{"n_layer": 13, "d_model": 384, "n_head": 6, "n_kv_head": 6, "head_dim": 64, "d_mlp": 1536, "vocab_size": 13763, "activation": "tanh_gelu", "norm": "layernorm", "norm_place": "pre", "norm_eps": 1e-05, "positions": "rope", "rope_base": 10900.0, "rope_fraction": 0.5, "qk_norm": true, "attn_scale": 0.125, "bias": "none", "tie_embeddings": false, "parallel_block": true, "init": "uniform", "init_std_qkv": 0.0344, "init_std_o": 0.00674, "init_std_up": 0.0344, "init_std_down": 0.00337, "optimizer": "adamw", "lr": 0.00168, "beta1": 0.9, "beta2": 0.95, "weight_decay": 0.13, "lr_head": 0.00996, "warmup_steps": 450, "schedule": "wsd", "decay_fraction": 0.621, "decay_shape": "sqrt", "final_lr_fraction": 0.0, "batch_tokens": 131072, "seq_len": 384, "doc_mask": true, "train_tokens": 618300000, "steps": 4718, "dataset": "wikipedia_en"}
Each number is 500 + 40 x the weight over the matrix's rms, rounded and kept within 0 to 999. Layers, rows and columns count from 0. Numbers have three digits each.

# up: layer 8 MLP up, 1536x384, rms 0.0709, rows 1390-1489, columns 320-383
# down: layer 8 MLP down (transposed), 1536x384, rms 0.0667, rows 1390-1489, columns 320-383
up1390:499474532543447469511422512515475480501479530507495507516596446489493449559495473496528478551499556510435493531501516436482490509469479518468533595503458453451452507508536474445467480490528510
down1390:538567523426525481497505487497442460521495481515511545486503474426471506496469408440520492505571529519438499467466486526517494455514485532548495504477525517558537544553508470469505464509484550
up1391:463490401527548588496512469505514520506643558451460503469505440523442488538461508554538498544426566437501493483525453502486520464491467374487528523510514560472465496473480464548497555573495532
down1391:559499451475521534444527541456522486479545540489475483460495556482532401423478536516454465477474545512556564440525570504496472568448548498541515552466469482527495477512548434501456507540477569
up1392:476474532525432542500479492526577526501500515437497538552564486531510458559479532470494506516394495506488527488463527526463514524438551436459496558475512548487505499453468499495535519504499433
down1392:495465444443547481478482503565478489539555504482478479496447511475554502455478491510470516486573484467497487509485466521526515456475490523550532474581500482450445537459517507491436425404495543
up1393:528576569536488453446467557522498540462549441484486557507615480474552491519457478521497523499469476495495542498480462508502507456533576530438522527535464547486513503563530495490495535452528545
down1393:481448548459514516534494458528518501568423528618502459529458553497541459559517590516446422579516503542455434505534445548444465537530476505514449492475540448524430535544508483449487479538553536
up1394:435479420521479527587525553479472520511481480502553486418477521438512428532537468508498480454526530410450438441470536508527517467479537478439510528483513507533538521495539424485502497489528567
down1394:539508495441488544541503539460485518481492503571455482451466548480550576497557467508523513502458512475489528483540458520521444499548526526507503484473463512498540503488486528492483546471459539
up1395:508538526491532451480471569416441458484498509538457540468526422520525489500512538511487438438512429511459521449532451487508565496574567500498505493559523467501570526495472495530441594487491420
down1395:556490500525558468489506508487469492499474496568475513578480512506474554593507429520482522489499442464517463435493541507471513590501482502559501475403598420442540479581488490531481547465527556
up1396:500506478476508558474544474559499556519491462510468486516498438441476442525477494523492513544503424493514539482480465546509513511452501502449544482444543578502490475521422518508469565518464487
down1396:491453542488509473494494524553523460547494590571521531444538558490488499503557442501474501480454518519438478510434480476521542478529520488502475496526503459495497504476532507510491428491442526
up1397:527478438557560486443492499494516505530560512421469561550494503535475498525536530454573524490491471481501431514508503459461427586484610483490554527575523531483444485448475494506462480503559573
down1397:539481433487514508497452571524466505463471443477527543490546549525435463578530534470481527521500482483538501497478464476510588519493581424568477518489494519422479494514497441406498500505534477
up1398:516553454501536568550582518465486450559545538490504464569477441416572525524467489590515435500497494464484498519509486471499457454502460535528515459528448523428424500442473588487504485486535421
down1398:550476466473491526509482530459423530440465441580489513444495566515458535518551489541504441569521516513541531538495461474474439548464464477503537461544488524509437462506427561562544531534512426
up1399:508505612547532578469464550472521464582509482444489464504533492438556461563453476474500477500527507587499543473400376562505461517488567423462478566525458520563571469548515471531502521468522462
down1399:495498503454589469530421475544544483566574473480519572541409469476485518548575497519508486524495536520451464551537516473539490424483515520506468540437557389523540488509556586509483400443436476
up1400:465526462550466508492476472464622505476521497494500456467504471485506464456477456426547541571467443523525481497487501434466483427501480484499475550567448513495535513521561470472437476385470542
down1400:476464540507508547490424472523526513431516500491607464559480536508441563570532516517438498514501540489470481464463484495483514511464434523528505529507490424509442486470439544486514535501522514
up1401:491612479563493504492492397507499519572494494509475528535514497497485503509438435507587481509463443465487470516481520471442525481430486506557442520501488468512501493502497486527482540445502507
down1401:436544466535568507548478566557495504451535556451517452453507470486499615522535543461487459524482475459431477492570442515512598603470516515481503539546560517459530462473503494472531499488486474
up1402:445461531493464542507463547515471474502428484477461532462524554524553563508385484487545426527460513500469501604395442484519543507536479523508498460511545468455513454585564450509491542567502454
down1402:500493423497479522478467582495459494479452446540503491544475457573492521510481546482422553526513441468525438457511449536501512504491537458516558500514502550464500529498482558509529522548475491
up1403:488557439559505471507514429486517481540565569428446547458538535539501531493505474497533438552506446443514491462424494520496456508539520430473561578484428492521455491515335497538488505497610551
down1403:469522504526482438574492539505546574504449512535480526473542399574468489495518457544474518456424430517459476469538505484516521516480558496449424484515435395496499542475421515511532522548445531
up1404:535480559468457542457544513531469535446506518490437517572526506490531459556410542508529501487553518487458458500456522488431450508469524505562524578503432451499523531546558484533437561556484402
down1404:455466451506531532518500495540530484526476546451594482469502487467530487444501535479522530511531501533538534434500520564537518585511495464456447443500487570501463519492471483438440494548484500
up1405:513441520510488429512415514508471536464497497474442506541462458489522518505493454521534538398481481529505457488549478478497513455568512469469462519501519459531497471530519521540478486490458507
down1405:512503563527528505548511508551439518513475450510450405559499439469546533535475597526508464509563504434533456472456511473496438464507514501478439574517442481561439580461549431503488514449559455
up1406:504482507518536488475532562455479516498497584448469453543446473488541508519450537472504489467581519483516491465475489462425471504517567469539513522512495497468488528508512569524521589508545525
down1406:553529560434552508553474527590504428530501462485541451570521549466475429508513503505532509544459557541515503519464534492533488460484434471535436534492587478536483476513514499542466449451451455
up1407:464458467550441504473432556437491456503508510531526470544481474506485503531433499531582480460512444510488485535486499484557539521531534487479540579487499481477526466525471529550431532463512431
down1407:537492530553501471557519501459504557531536469584543520497580490541476455480476532521548516515498459497464551556488493517532465455515496513491449495409553540459516475502538524511545537494523505
up1408:491539423554404482486471431492450514539651565466523459456451500479538498446441504511527557492434440536487574524411548460531464483463467377533496503513462553448506428451475505521521537456429474
down1408:558514485534474558537405551474511520509569517488603487563445430481487510500493488463550595521466493527534462574464469455534416491428500416540540473525482492479456485526447488529561432499505491
up1409:438445517530519506534545461488498530491598554423485580509500497448484535449484495440495498471474470467396502519460525524563504508503460446530485584558453520527469502510508597523486504512460535
down1409:485532463437484518501473500483502466542453525545491508480546488481467548507446550457443575510470482512497480375458481563518552514441454491557455540500495534526484464529564507469412466545593514
up1410:486502546491527500497545474479498526517449476527492503518482576451551458551457520521455492485451527460481454456525544509451482526538479518544513562468505551474563472483570481522475515517510451
down1410:461518540455454556509524509507473516436450476483531469480454494466513526484490581532511409485510536473534547499620543398529530441485470531475497433436451487481535488508476582480498445485436492
up1411:518442436491468459508489471439468504519517504483470490495516503504429511551503550546464458440458547469415481466503549467441454524487498507560454437547435579487593501476462527517445495446523491
down1411:501496589525513486543465445548495535522453501483490488541554469480500489487525455505530500528493463540491471504408513468504525440556494496451542499482511538485560495491527468508497429624573467
up1412:471546485480464517442545501480499546482507472462458579516581499459478438506483510433520475513459503468538483539513580523456541508472490463538555492552506510516523469549547527543495526518524525
down1412:461464525530497520530490430498522542373473507500457489511525570506531505485528549480498473569418523530510496486477563510546604507562480458501491561534504528605497476420570577492559620496504464
up1413:534493457496527528515458604504437623519575478521522413522472563424523443503479523480545476466451446510447490463533490475496398458596528492459477504561535462528517372465404489525375457537536470
down1413:537580495451539557514465504490468478457509477558525483437459442517413514518487463584540474499502451531498511469532515511493460506566543477405478516446454550559560528478491480592474487623482506
up1414:542555426493496528568474509512487541514505571502448581496462494495497490483490508500551476529506495449462537530562473451501473471554524540495499493480559455453575512561542523512458454538526448
down1414:536505514516517424471496538488477493514444480520514445511541522513588512468478547489496522507518446487455531522399480535483452522461512529525488506505452483510471575546547476479543532505434507
up1415:506621526538457507558554467501494549476519501556446526556498522504482546505516515413475547498506467495486536482522491465478461533496512523499549475517488514549494451481512569532463521520495543
down1415:462473500469520528503477531522374456427492445455484497433494452503510491497451458572558471532462514495477451490452482603488557368469509543503529485539471495478513522509448511475487491446481554
up1416:571549538475531475510511441468552440572456520504460473465525469515508533402499550546475419521512485525514443521456502538432581503506477561495529546568446484439535520459531544537494521475524495
down1416:512510467481428491555382398449524433458502551496569486494546483473460541557492511546472481492541439541484590505453531616527509530462542495538494546457546508445457543527461433496505514581448519
up1417:543481471553487563439460553403521435479583584491497518476477505492498521420450457492497489435456473485457526521475560463526507505563458484607528437521532511549551417526437532521472612497493483
down1417:459557579417565459471431519492521558489543473533527572509500551471477518569492430476494491468462512497498499496472487514475481506533503478468475521535463395489538469501528513483526435506518496
up1418:479504514535445531443568549547538594539515459528417494546555400445527471521446573442481510469498463541555476476541480526514471447497500450516526526498446535466509474513490497544491555485468525
down1418:551520454474493497478536425436486499549492510484521505540504480481559468493464545573483358485470473484545525538519529544509542496486519509441551489568449512477604413449496466522560532486450431
up1419:533473498503403522542498458529518516537508482495503466458492526495504513575474509491470543518531455505473482500491532436494536408609490467480504476531546498419484443486479504528510523501494538
down1419:437442523501536509487500519506443498464490454500491444517412502459510544550503570488494471494487505508561571499529520559519563538459493529455549522549536499557482483534482463541511492578529516
up1420:445524503530370511491474559506515511574479516470536517461505433428500491559529525518478481481486541461485490447442473551498482477444495442568520527504431556490559477449559479487431400492570524
down1420:489471502481539530470483504486497501435514451542568472501521538443532526503486489453480484477442538533556481487559513402496531546535440530475545443470442364572516478510416450454495464489460429
up1421:496548501491508485489422580512518554494550543452458535479540443501512502506488567475574455566560535523448443466457488431497508496513542406449408536544499486456486471511536487552458516499530486
down1421:491486481513499498505505495486506489522498466537471522495481562462427398446473464503458503449462513600523559510446438499545465510503454495485538464447519513533532517499494545541533569473503472
up1422:505485501467547481547522491478439510475525501537470473497471494514515523504541509459506465453485514434535533450485575480516480458543534528531446528498516509485513489534430500543481495446494487
down1422:545495513528496496534517456573471518502466486484525497562451442519495475557521409532452500518532501569510485532500495528515476501454484556494486567479407516516533439461501486447502532498521455
up1423:565524477521507548517521508473492497549455511535535577489557530544412503492495522459474539486525480515541585492462510526496471496565479424494501458544513487483481462537553518548519527501515537
down1423:474494525462522514480472459555494512450581436476471486548544490442587480536514524503484410534463523492473428473524502475463488594484471594538494524503453521521549484464513575468576452551557441
up1424:474606456516476478563521486542493523502508477459427578445441502502546501517484478558533470465481430528512500493524522478532519462472495434440471482498474527535631447462475553547545539479452506
down1424:519517519429504494523536561477497484550520516508522463526518503528442521485530470443505561496545463492527510459479515513548516587471530541530473549472540500447527531468553500442513511487488509
up1425:418485456501483507499505540460483477490506455422445468481545472474505478489544543481450476519462509478524544559525532512463468496509577474541527493521522505460520536492445500541476560476444550
down1425:492485491510544481518508542521492553493483515559521555605550503504501508505451479519552504534511496545548502484492438464514451537514532470416493516546465480486495479500523484493521441541529599
up1426:481446481492518535434461483488575472552490512436511458546547534445479517537482538512579493537465425547439462470471493505426469478488523433445539496524407558531466515536485549578495491529578502
down1426:569489530489493564578511435411494502559545483459521469540578467550498438504501509500489524489478524566529509548515506561554461467473538545429505520482491423487564560508506549413475471488456558
up1427:530474520489555464490525544509554529530476525461541528528512475445556548435560490512454520524525501423401483500478479500502509453534451493455510522460482544458545537528483591461473504529522540
down1427:470473493486507481515491453567502509483446513445527506519452472514486512505437515474472516507581388500503555513473524486539603545525494490484430518478569480514523479495484491501517490527534500
up1428:492494408524456437476434515474494606505525520521498524463482518466508551391534590527536504485490439471429425576547476445415537536491539520496473475524474457482500448632542490499502475524581508
down1428:512558541441494451517568520519512566448528467432523507529478511533508549515548525496515545515522630504493458505498554542488533428411527548485522504486597506473503556502534495434463417550435467
up1429:494425513449491509459493449505508538518535515492442525475542502439554516488476493518561461538412476416527562499496510496490558522470488483480541572540475561474533476415483470484488513481543495
down1429:507560485547466493461478510466515543581493447530505535496457572422463449433480520477449491485463535498524500502528505474536538410537508527494556518538527495523481442464520561517516534505578474
up1430:537440511478503513543537538422533539550576528450469450445518428462527462513470463579585467486419499591508483448456465483548542465516549511462515462488492448527599528507469480485506570490527474
down1430:523447454552494538558557515560533581485477468486502567412546495512437506519468483500471450588548462522509454479482448457421448409503511555492442457466543467531518538475393505523465506558567416
up1431:468509524535538545570537456549524542569521468433433553476533445537539519434428523446494521477488482456408501578549521393479488514532527543548537494597469434442521522510531449522522442523548514
down1431:497556534482479453548464446503452517496568485466524553437490460554519507544528533422515543466419531499423556554420502550558472571495458480539547498456506493471498470428543495485441454539416406
up1432:494503483496433503520518444541546594517544509488493542477537539508454540511552501427474564562479369486476481467506530448527471488564510457544461477552459481505512502464489548471480584488481460
down1432:509534557484568428563538458534506419563500550491512389439521489413556574434557545536489537505492490583485498503518515495469529519485477495495541486562469530507483495501456546536514478524480500
up1433:478563428562446419508498533487506509473543556554410495486554581441539445549456568478611500496467499493514458500545467485463539495441530525453433485478491466501520413569533555526488570535571509
down1433:488478514481510482491520476531490543507580504480554485536562541540522491544468502519561515548522481522457468417507515515544491488423469480600503586510459544539473520560544579451510494570547494
up1434:464583523543424487537496523504496477571516536391493485466467532550578515548520529530561499503551432524549482435466493526490503459416464458396549525540459494523461468500497490523482513406456493
down1434:520492498513507462534449488540530571563475476534521468491467540571475489476508486485496460549468515488547498514437487554446538498557529548433525558487475477545495481549421517485530583551405465
up1435:471424489513515482557466559498510501496508488457455466506517501487460482490482538517505424464501528521470523540472435445539539412525509487563456535591535455524496495521487513507502586496545458
down1435:515468464461414505468529540489507492505462545550476522483465507538484488469496475471469561519532489495538531535514541539455494494503571509482502485462455553486490531564451489497474517517488490
up1436:435514436570507499511540460551422510511515505437559557477441458491522475492497500506482480499485471480529497518462587481444556438462557520429472460575494458458534525476445488474477421420466505
down1436:582536552397541475574446470511597535532452498504502473548584567560576516577507411470493486471555512531483494478468474497469464548500410528520473473487543503560493510461407469458582577585658497
up1437:532497463507490551548413457475501464525507471472537534502504548524483487499471507484455503512461492456449526487490454471518496574515500451522541470484494541483574476526532502573481585501491500
down1437:575558538535404512477508469540446498499513460472555434515503442483513503501548527487513479420501482583587486535463543493460417522553491465515426528534519499514567529572473522435503515477515520
up1438:518499517586436470527477509577455559494572486461437481479492567435514509548469509492510510579461502483430519570475530518450394506524468533530542510502470476455492493517448562517459486466482494
down1438:509417562555531573525446512438532534396539469531477468543505466510484477543524443416569489522498537545550512467535517451464515448494600484486491534559484506522467498479529490484541450580477450
up1439:423516567511467513477537514517486530487558486507523568486545538514542486512488543448527472526464422531498459525488478463417525507530550494480425549494562555513562495443492468515479508567490489
down1439:498513497525528438425567480455556566450454508483531511460471524512480464524513462594544437564541477488535478578539498464540523598410571565561498489497520459469524522519488493484472545476470561
up1440:536476482444470522504491556524475589482511453447458515492501442443536526524476512518483544533534441450497497419536453461535502539505530474515478602487485558544514555487428486549446550445561425
down1440:554433492472539446478475547457531458506554497442492509465521545513482444503490533403532517490469587508522528589466533541557456501467528458478510448537526501527508487399569516510514497554510544
up1441:575509545560386496485466416440457491544459568475546553531566509421451484520494581449475491496527444490511485445476493523465525483508516501537508640542473465498558538455425514492447507492556521
down1441:466425463445511491582393487477459410488480468469533462464529473524423487521465491501485454526493443435494477496546547513428485487521486465504438514546504462521497489415558439518482407536544486
up1442:467510575510490504514473453497537461471544527487488506490464488490483504525529572541468407485456549480410477470545569500509526456506518498555489542517469498530486486534543553580513491479487548
down1442:466545502511537498465455514456492497518443500533524504523458504497483464489483490434477454528565477531517503529536483479496499498453500488540526564507524507540500493444468456525541527439465411
up1443:479546465562535510530404520564514581535477538467516486482530459440504488514429462560593453547456407484462412485508584531515545517483450483508543516501477419548557488511507593585478532543532516
down1443:409531522525511499591505481439512508522428479483548517493474470457485499493532464510505476513489497541504486465492523568514560415457516497542499569484515521537464477520579606509570518481441499
up1444:497445506524476512522461490498518594491511540476472512474595504470576496534443491521494449542510502505475468473492414452502473517472519479544459478551444505577501526504531532444521459483490472
down1444:485538576504519536423529575490523482573486500462522469554475472512505546438560461492417544490496501511478498516490550511582420466477484522471485530495565496487413508506495531491492461441511493
up1445:505525527550506480544481528507466520489487518493487411463514486448478538441469479544500576588454493520464464574493429503533559450493509546512571457564509481517521488515516466558420505450504499
down1445:531493499502428593509439545488483494498526536486505502479470441523484518531489500482402476436515453545498500438459525460504472427519553489457501499513551555489537555464490504485513455541490494
up1446:474511522543511514495425446505464500486535555510550495502544468450510507527474435560527500545495457503509513461445506467487478521528479439558584523502512464481570494450419503465420493536560536
down1446:530500506537517456459501395551474463426502461460524436476548491539496504522491450500515480524579471512526509524523497537468522514478485549454484558546566501486524528584494488436476486551578558
up1447:479481459544427552489476472494557469498506543444470534490487487477522524507515508543559492617554486492463515525481574473379548520549503446490482541512542566598477480508447457527475495460596487
down1447:504441460476490488523469512539498511494514521486459480547489549636496521481583453539525485492511475525569513491402497444531524570529486505499442512471433453467476481534519490511505508453424564
up1448:486558506474482477523475549592535609514535525462475511500502516489514443514545484530537502518484568480466473428497474503493467525480489499550460584543401433503553539489505542456495526469509497
down1448:504486494517527485482438458523489514498486485517513511574481497500428472472481497530486508576545472447508485494509465536449515497488467498528523494519499491521523562499566510509514560519488499
up1449:464527402607491446453427547572472468522570549451424512486531490404552506478445492463565406589570471480410439453521499448561452570534523432417524519557579429529499453453554593455409461454539469
down1449:497579526478516535449476540613543455454461502481506470507406454564478525441490463527531434500544543415464467481523484545485575564457525447432475646484468465461521546464485530432507494574519488
up1450:534542492530486490462486473505543538466520482439516443480547467508477488483520499543482510509517495523518477545484485471503492480512534474423495497533498459497530499494476558483451535487561426
down1450:463481483523480461504444473399496441453501468509523452399482480511443548458405556479462525484452540527493502532485475473571490443526495511548526424545492482532510563537533465559452459516493497
up1451:472496534490418504480540497514522579509553506501458559478555525489559431536459565485448469484517485463440436466505543407490541481487516527506460541546472474486531387472536437585446510510515422
down1451:498498536468536497599463550474503572482537487495453488517493549518478483521522414456477537542528468472496487469508528544558489463464545436554552476500438455423468455506514497507515463570525501
up1452:531488478514566516468464501506563591515504541508480512455519549483497468474488470494497468557531522545545531469413536565480523456528526448485524524485521530499518488466483489500476493408496472
down1452:513534537510519621522510472585463552471535510562506460540519510446566475519461519480487495551505456472461546534481518452626518488505466470409550537568522539524433509521462505483519437549432494
up1453:525463480551462571521525474530539487492520487504528522514516501429572530558456494501504446576448491446507526517451479504548518502517508482469502520448517478511550455552578537499490533544501508
down1453:530491492491433553536470464475596411507502460440542513474439602508453454460546500551464526498472480558555565544460483436481522522517591528457483527527466538554560519525504526521504496482619537
up1454:511541485504468479548446435476513441495536524455418482503632512389504452441529576510541464571522430538463545466542489447578488491571464455492538482549485557561536413514549529565481496507555539
down1454:455503541472502452448450497474466492474479522545503593504546521528542498502536550488525567441461594508578468467569534502459535489492473510465459582456449515471396480499411598508479519543514491
up1455:464503456470474552450453577500525481523470501508480605503472554460538565532538568514495500532466535539501462545511495432436448580510507495517477505562520456427495409522453535495506429515541589
down1455:499439453616461504474453411507498571487449474547523460531417503469546497451507522505482492552582580460556511581516490527506533538498456482451486497468504545489459486445533499475531438570488464
up1456:444525480517439573509520508469533461467527554503465485523515464510533510505431579535526523486491472416447529552549534444509448578548468521473514547513569622459468480551491495579458547497521507
down1456:505482519516521530519475467437437580454520574510544521444488473406503504522481477522548581487443507520527481550541532565538519559521542501526551426462489533479495472492540537489519500455490483
up1457:444517532555516482513471552463520475475509426521474494451494496484500517464535462442491532459496483559569524485508520511463500434426501470452515490522518529554542478453519486492492564424572519
down1457:511460433508571463485483503499462496533540526382511553531496533567503440498467491557505551485445463477474477536452513514554489506534479505454508477500513449468495492508520560504492456464533519
up1458:555543511581395562467516531507469564475496508467480552494537500468506491560560534441520548479433515494495530514443411518415465517494553558458526482586489508485490556479447452520420501510480493
down1458:458411492444487443511525533571521453464453531538459571550542499554539534473487452505479436535519508500445527500536490511511464447555498478518533537532506488534513480549528510569505458485484497
up1459:426476456513487470442479581450538466503444538509405435505511416498394447470455536529495540610515511415453442469520520473561545483492534457427518511528514528485457507568539515486524607451502518
down1459:479511489538520459509522469499509480426508486483485479527497553445481487481510538518494479453484461451537471503512541451511567520564480565503429436536497521450562418459451511435551483448559517
up1460:485488437501509486514470447395457539501530498506462521475493439468547497563501525512492445501491453486491517443474478487422554492482539516441482494511471458489573520559499495504482492493473459
down1460:501422531552497559573489603485454508540541411502530494529473510507444509423529485491501530457550569466413526546575533482504510500479540466585513490434615463456450497506545552559525506543462527
up1461:460526438528421487491483442530551512494532561461484481499576465550552523439464552504558491422541532414493500467449523497517534563457508502563532503536527544496488429434480450467468517489544455
down1461:530541477530569444478419510496444528373551450509487499515494492413473574474490528482492521530501487516464516526529474459522481464468519431490454465467446507540454491555506543496424479492502476
up1462:447602498508503539446447519503525535485535543483497541408493502456483513509563505486512492458421436546522535513487514445457463481535461492499489487534513549454462508485535476523481604478501554
down1462:493477524488547490456446533536489482453463591488502469510502559480481510449467439526474457547551501498489520494514497553426493519494507487465444474482468466484482543420435511558513499518546473
up1463:527507519536432511479471538475517494517485539523486535510494500491521500531499476524616501562447510558484516473518501552491508515442547488414534484458490544422507459458531549498435531459435416
down1463:449498396505563451547487512505437518447452481456506486415403535538555511487468571515468474497513541400574541465543558407505576521455537505468460581527487482539470517537520469521474464470502558
up1464:487560407508510491483494520503510515457554608555383518427588536538535487496410505505488460496471493397423518510533508458512514445443545490497487482519488492477494437509485466566537499475472541
down1464:500533527510412508477450488544528447503549559523506561531425514528547533547418496505471476494449582491490446460554463449502461564465506488415461492478523487494479498464564464522469514520478501
up1465:506522463479507444423491587523537516495540482491488531469544432432451525486426524557477508572463506474527528442489461483486465554557490512512544508553398516511561472445453550453458492449456484
down1465:406516493529549505491423487628508491528541468524560453526498521490506407526463489547487479492520445544466553508485477445524469474480476548520479550437430462549442531512501536479496493568506519
up1466:438501487579475484470497553531452593559542511469480488568422456439544559541510504476455494464491475483485433541518574481509555529533487526587500505528413499494509507548459572537456506464484496
down1466:494503557451510535529473487419559395536461473510504484485555437485491472524465462525516542497445511510542477417533491481447513494567496496525510483515548507488490498475439488501537532603478495
up1467:524472549533494547546516509414517564492550471478461550491571470512534568480592471470450453459561496447494549458487515512489485537495523443533542519510467563532479499457481481581474564499490502
down1467:469495534571554454464499451482516514467476470496470521497498441608468434515489461509507524498543423603435391507460479509532430606547548461520496546403553459468497526476505506558515544536481483
up1468:446567517544437581452482431513529511604485538488406472513584498512522516480468503482524490576478526486488436536484470414535466542478538509477515507549520517531590526443547479499501519463572471
down1468:529514524562420546446526429527516466527410478480555504537538503478530481510467489383491477538445526529455400501449471490501419554470500504519519484529471500453593569457565498422489505476475477
up1469:485491442518534527518508500514468519479506513513516502585537548409502474530482490505532477596480484483499483455551480500519562498447461519519514523610529476453542487505442488494485586463532480
down1469:589582563539469486579484516478488483533445459488559512483540492500465485502519460501459487534468545505438498505463474497510439436507454529475481529497467457470477449527544519502499504541444492
up1470:519541506489503484456448458493523542492504556472476471518527408413495469512553419539448531495499515471465522526504517498491511408535484457456549454550519561506481494443484485513506527513495528
down1470:573466516529513463457534482439475486460474519507562535563462473566516532473465500494472505449521528527521517529440541501508482563556444479462381550502528518433471525458542556508447467502555452
up1471:534576437556450574443455520596478508580443554477381514447483549508414538549449493491485522496474480452515452548451463499424526550524483474481481461510517513467504517454409519501480516493415455
down1471:545523526481455475452464477509557510506490496496541507514525510539488499464409543516510461499577511474535442513462479526491546534470459473538484410508489485499488498514519477450468490509406551
up1472:413543516547427499523469538523497492555566552508424521464532506454536426505450497503529501515483508548477478457489437462487494510512491460490511463536562476462521473391524482438477471503512398
down1472:446496514509504435528542484515468520505515486447509489448470556514494511528509454436515542480502442594491456421496539565451434452488489508486532499450468467511574429479473553509474467528590481
up1473:485564542521535533443516519488481525483560552514506466523508464435458464497547501554502500574431576481512458499452518504529453551535546456481535535492459473498497425520548516510459526514525466
down1473:486482499499439500505425461484511494525477514472500503463552568496513454509478458460555521451565529527513549517454520565420488468469463495590480478519479474496492511543517503510446511451559542
up1474:493552497574413539504534463508532549555486568476456549464514583511492507522503469456497495484517559536524499418500572415491488563485512448499603555463407494520524524543528516524511510478511489
down1474:436522518547384487497460509511507518455492463466622528462439538448474483520519533572476521442483528475494441406487549457404461549494577564472489531473534531503552577523521534425491539590507605
up1475:502502480541501562440518501463528472505534551491505519553481423461519471533502491510506462556450424483433494499524483478478511470512467479532488532433504555462511477512493502527485527509495460
down1475:552478515480476464465458519511541500527498465506536495489434522574523539447504461499522477467536478478491494502486440542477499469499516522548494448459505470491536522502476513518478482520453520
up1476:449504482523455518459495483497440540476504461472498501513510480505483521490455540516447513472474528416473486446563480469554483534491511413515501512492445586546522450479528558523501538490473534
down1476:536456530481441549431527477500491528470463540475468457490478509532481549528489471471527578469529447570512531549488513458511456553482489520470513475470545454462546476463508490553513454463476538
up1477:517480473546481447457491501478529559518531519487450497550488482503549525533490503485535530537542419478538524550487527480444525499525545471529561476484429489478501471535496477490427514435493488
down1477:470447494515438568416487504516515472536508458447550518515515496458525507547519584494493531562483455459514512566458501486505497495531518544488464540468520543471601453485507464498500466507500453
up1478:505582498529517495524451585464528548560547566440472580488535563484539537539439523488522428512419534494479441498504563493539526478440423464528541449592509535531514495410456454503493545473497505
down1478:405438511523521520530530513450513524554474552496429492467465513408614410434442511478496419493466497482475486557459464568468464515555467515486447489505513451535385584475428526442488577537504495
up1479:471487453501474514462472509467470451569465485473515447549491480383506482587524488495524498498445499435453483563463524519490441426487518443435492581528491570508570435503500486482470530520574444
down1479:448562506568527524498454524505434446531453453477515505465529492482514476482517502560471511483559415526489520515494464446492444489606500495478417485509469469476516451523478397507576483496555554
up1480:472491533489457495477464474469539513488536454472531442501523490442474494536469504484481479477456538529546507494489491498502505528473532494524488505528476515549507487511521527545499425455488453
down1480:549553496491554520576490513525504477619457447505492533433580512479514538470519551502430482533521495482511503537481470500455440496517529522535494410561436512556434485502531535497515565473523587
up1481:519543487501507525494462493475469508532513447456492545465475450511506486508533538485512406465466533417468519516467535473498511485493537464517509526492489570494461457460510523500460488454552539
down1481:486480588479446444538550519493507480549510511449484496524496534449478498509483521497505517518495470552527538422550473516451471439530461602526437504454502416518468563502450522460522524543526475
up1482:536532475497516516475566523546526458531512534536520428445545491442456527519568545489481470456584488404494528477501481526495469552482521470496500510535466590519471572546551543542455486478480476
down1482:528569533498544511474531471469536527511538544551523413497508480449378552455523513485507527492468553550551497456445481494460405578486483502504480522506584488476452518474507473498572529478500491
up1483:492534515539571506555496535496504563472527441487491530537480476476479463471490490517495462542469592456476476510493434547482516487404512500520586464557450492485482484420490467474474482476566505
down1483:512491504532409516556530454572470463578537562450540456494535470506488534450479573494489508502574459506515464479468585470499447500649551431491439517453515453490439498554543553481472519522484536
up1484:531527495562528496551413469484434572514441425527432541454533518473529463521514460387506458558553383472490476518512498480558554547508491496471506522471499497519514499470432511549406534488490451
down1484:467489535446461551512533524510494454439511466442526456523544497440483477453551517502502510430523565527540458502438563514439403540573444499523496589538496487491472532547448492490616476507561495
up1485:525543550514457469478531463509447546501531558451480508506515505495588469519486457506455452436541512556514494584545509470484459442482539498469510464463525453521439462466468438517477507506486475
down1485:473487497459525481544417468462453446556519479574570479510483470511459395457543529472441519567494480392481579474497464496524470554538448524534520520473491471583578458552492493543488512476474543
up1486:448556543541506469513517504487443558507487472545483477464574528484525601437458517470473512395405520459463499475521488484475496441442500394486479536510467504421522436461457474594429426437683507
down1486:518496443517511523470424490495513424495501552484521511478454528519524476499517515447513520557473513455570479459523544536499566496541504516466501466558452480485469544477466534590451500483338476
up1487:438512473543532436469526510490550529553486551444491550519543484465463464498480486537547437536516526486504496500437486426494485496518492527554548476554546492417542540450552541486398441469463440
down1487:516455517479528463489526515550464603538475422547445473525557461497488516511549551460471555548544496497489531487506557484529545475489495488560512508452514529501554488463472491393517446569490467
up1488:512404553491494550446447504517542469529572556516484538509527477450567523464451466429471465562478469485462441474447504517470531444561500407525493520591456543568535502490459472542462589477521526
down1488:489456453639521513553499504454433495503493518503529547554457516444439462485538576506454584532531546495534551510418456504524529517446563465496642529556485475484521460472525465546475489473523516
up1489:495584460504462518453493546523458573505528566510510485515472508508550531542474504522426544551416493443472436543535508442444422539460501492450477477467478488450502478526470539531437466539513464
down1489:552466492470584579448479496521550518539531496494428554503518439473476565450559492505535551466549466500509506492487437494466508474501488498472538454478501490459527533471509520486481477532510556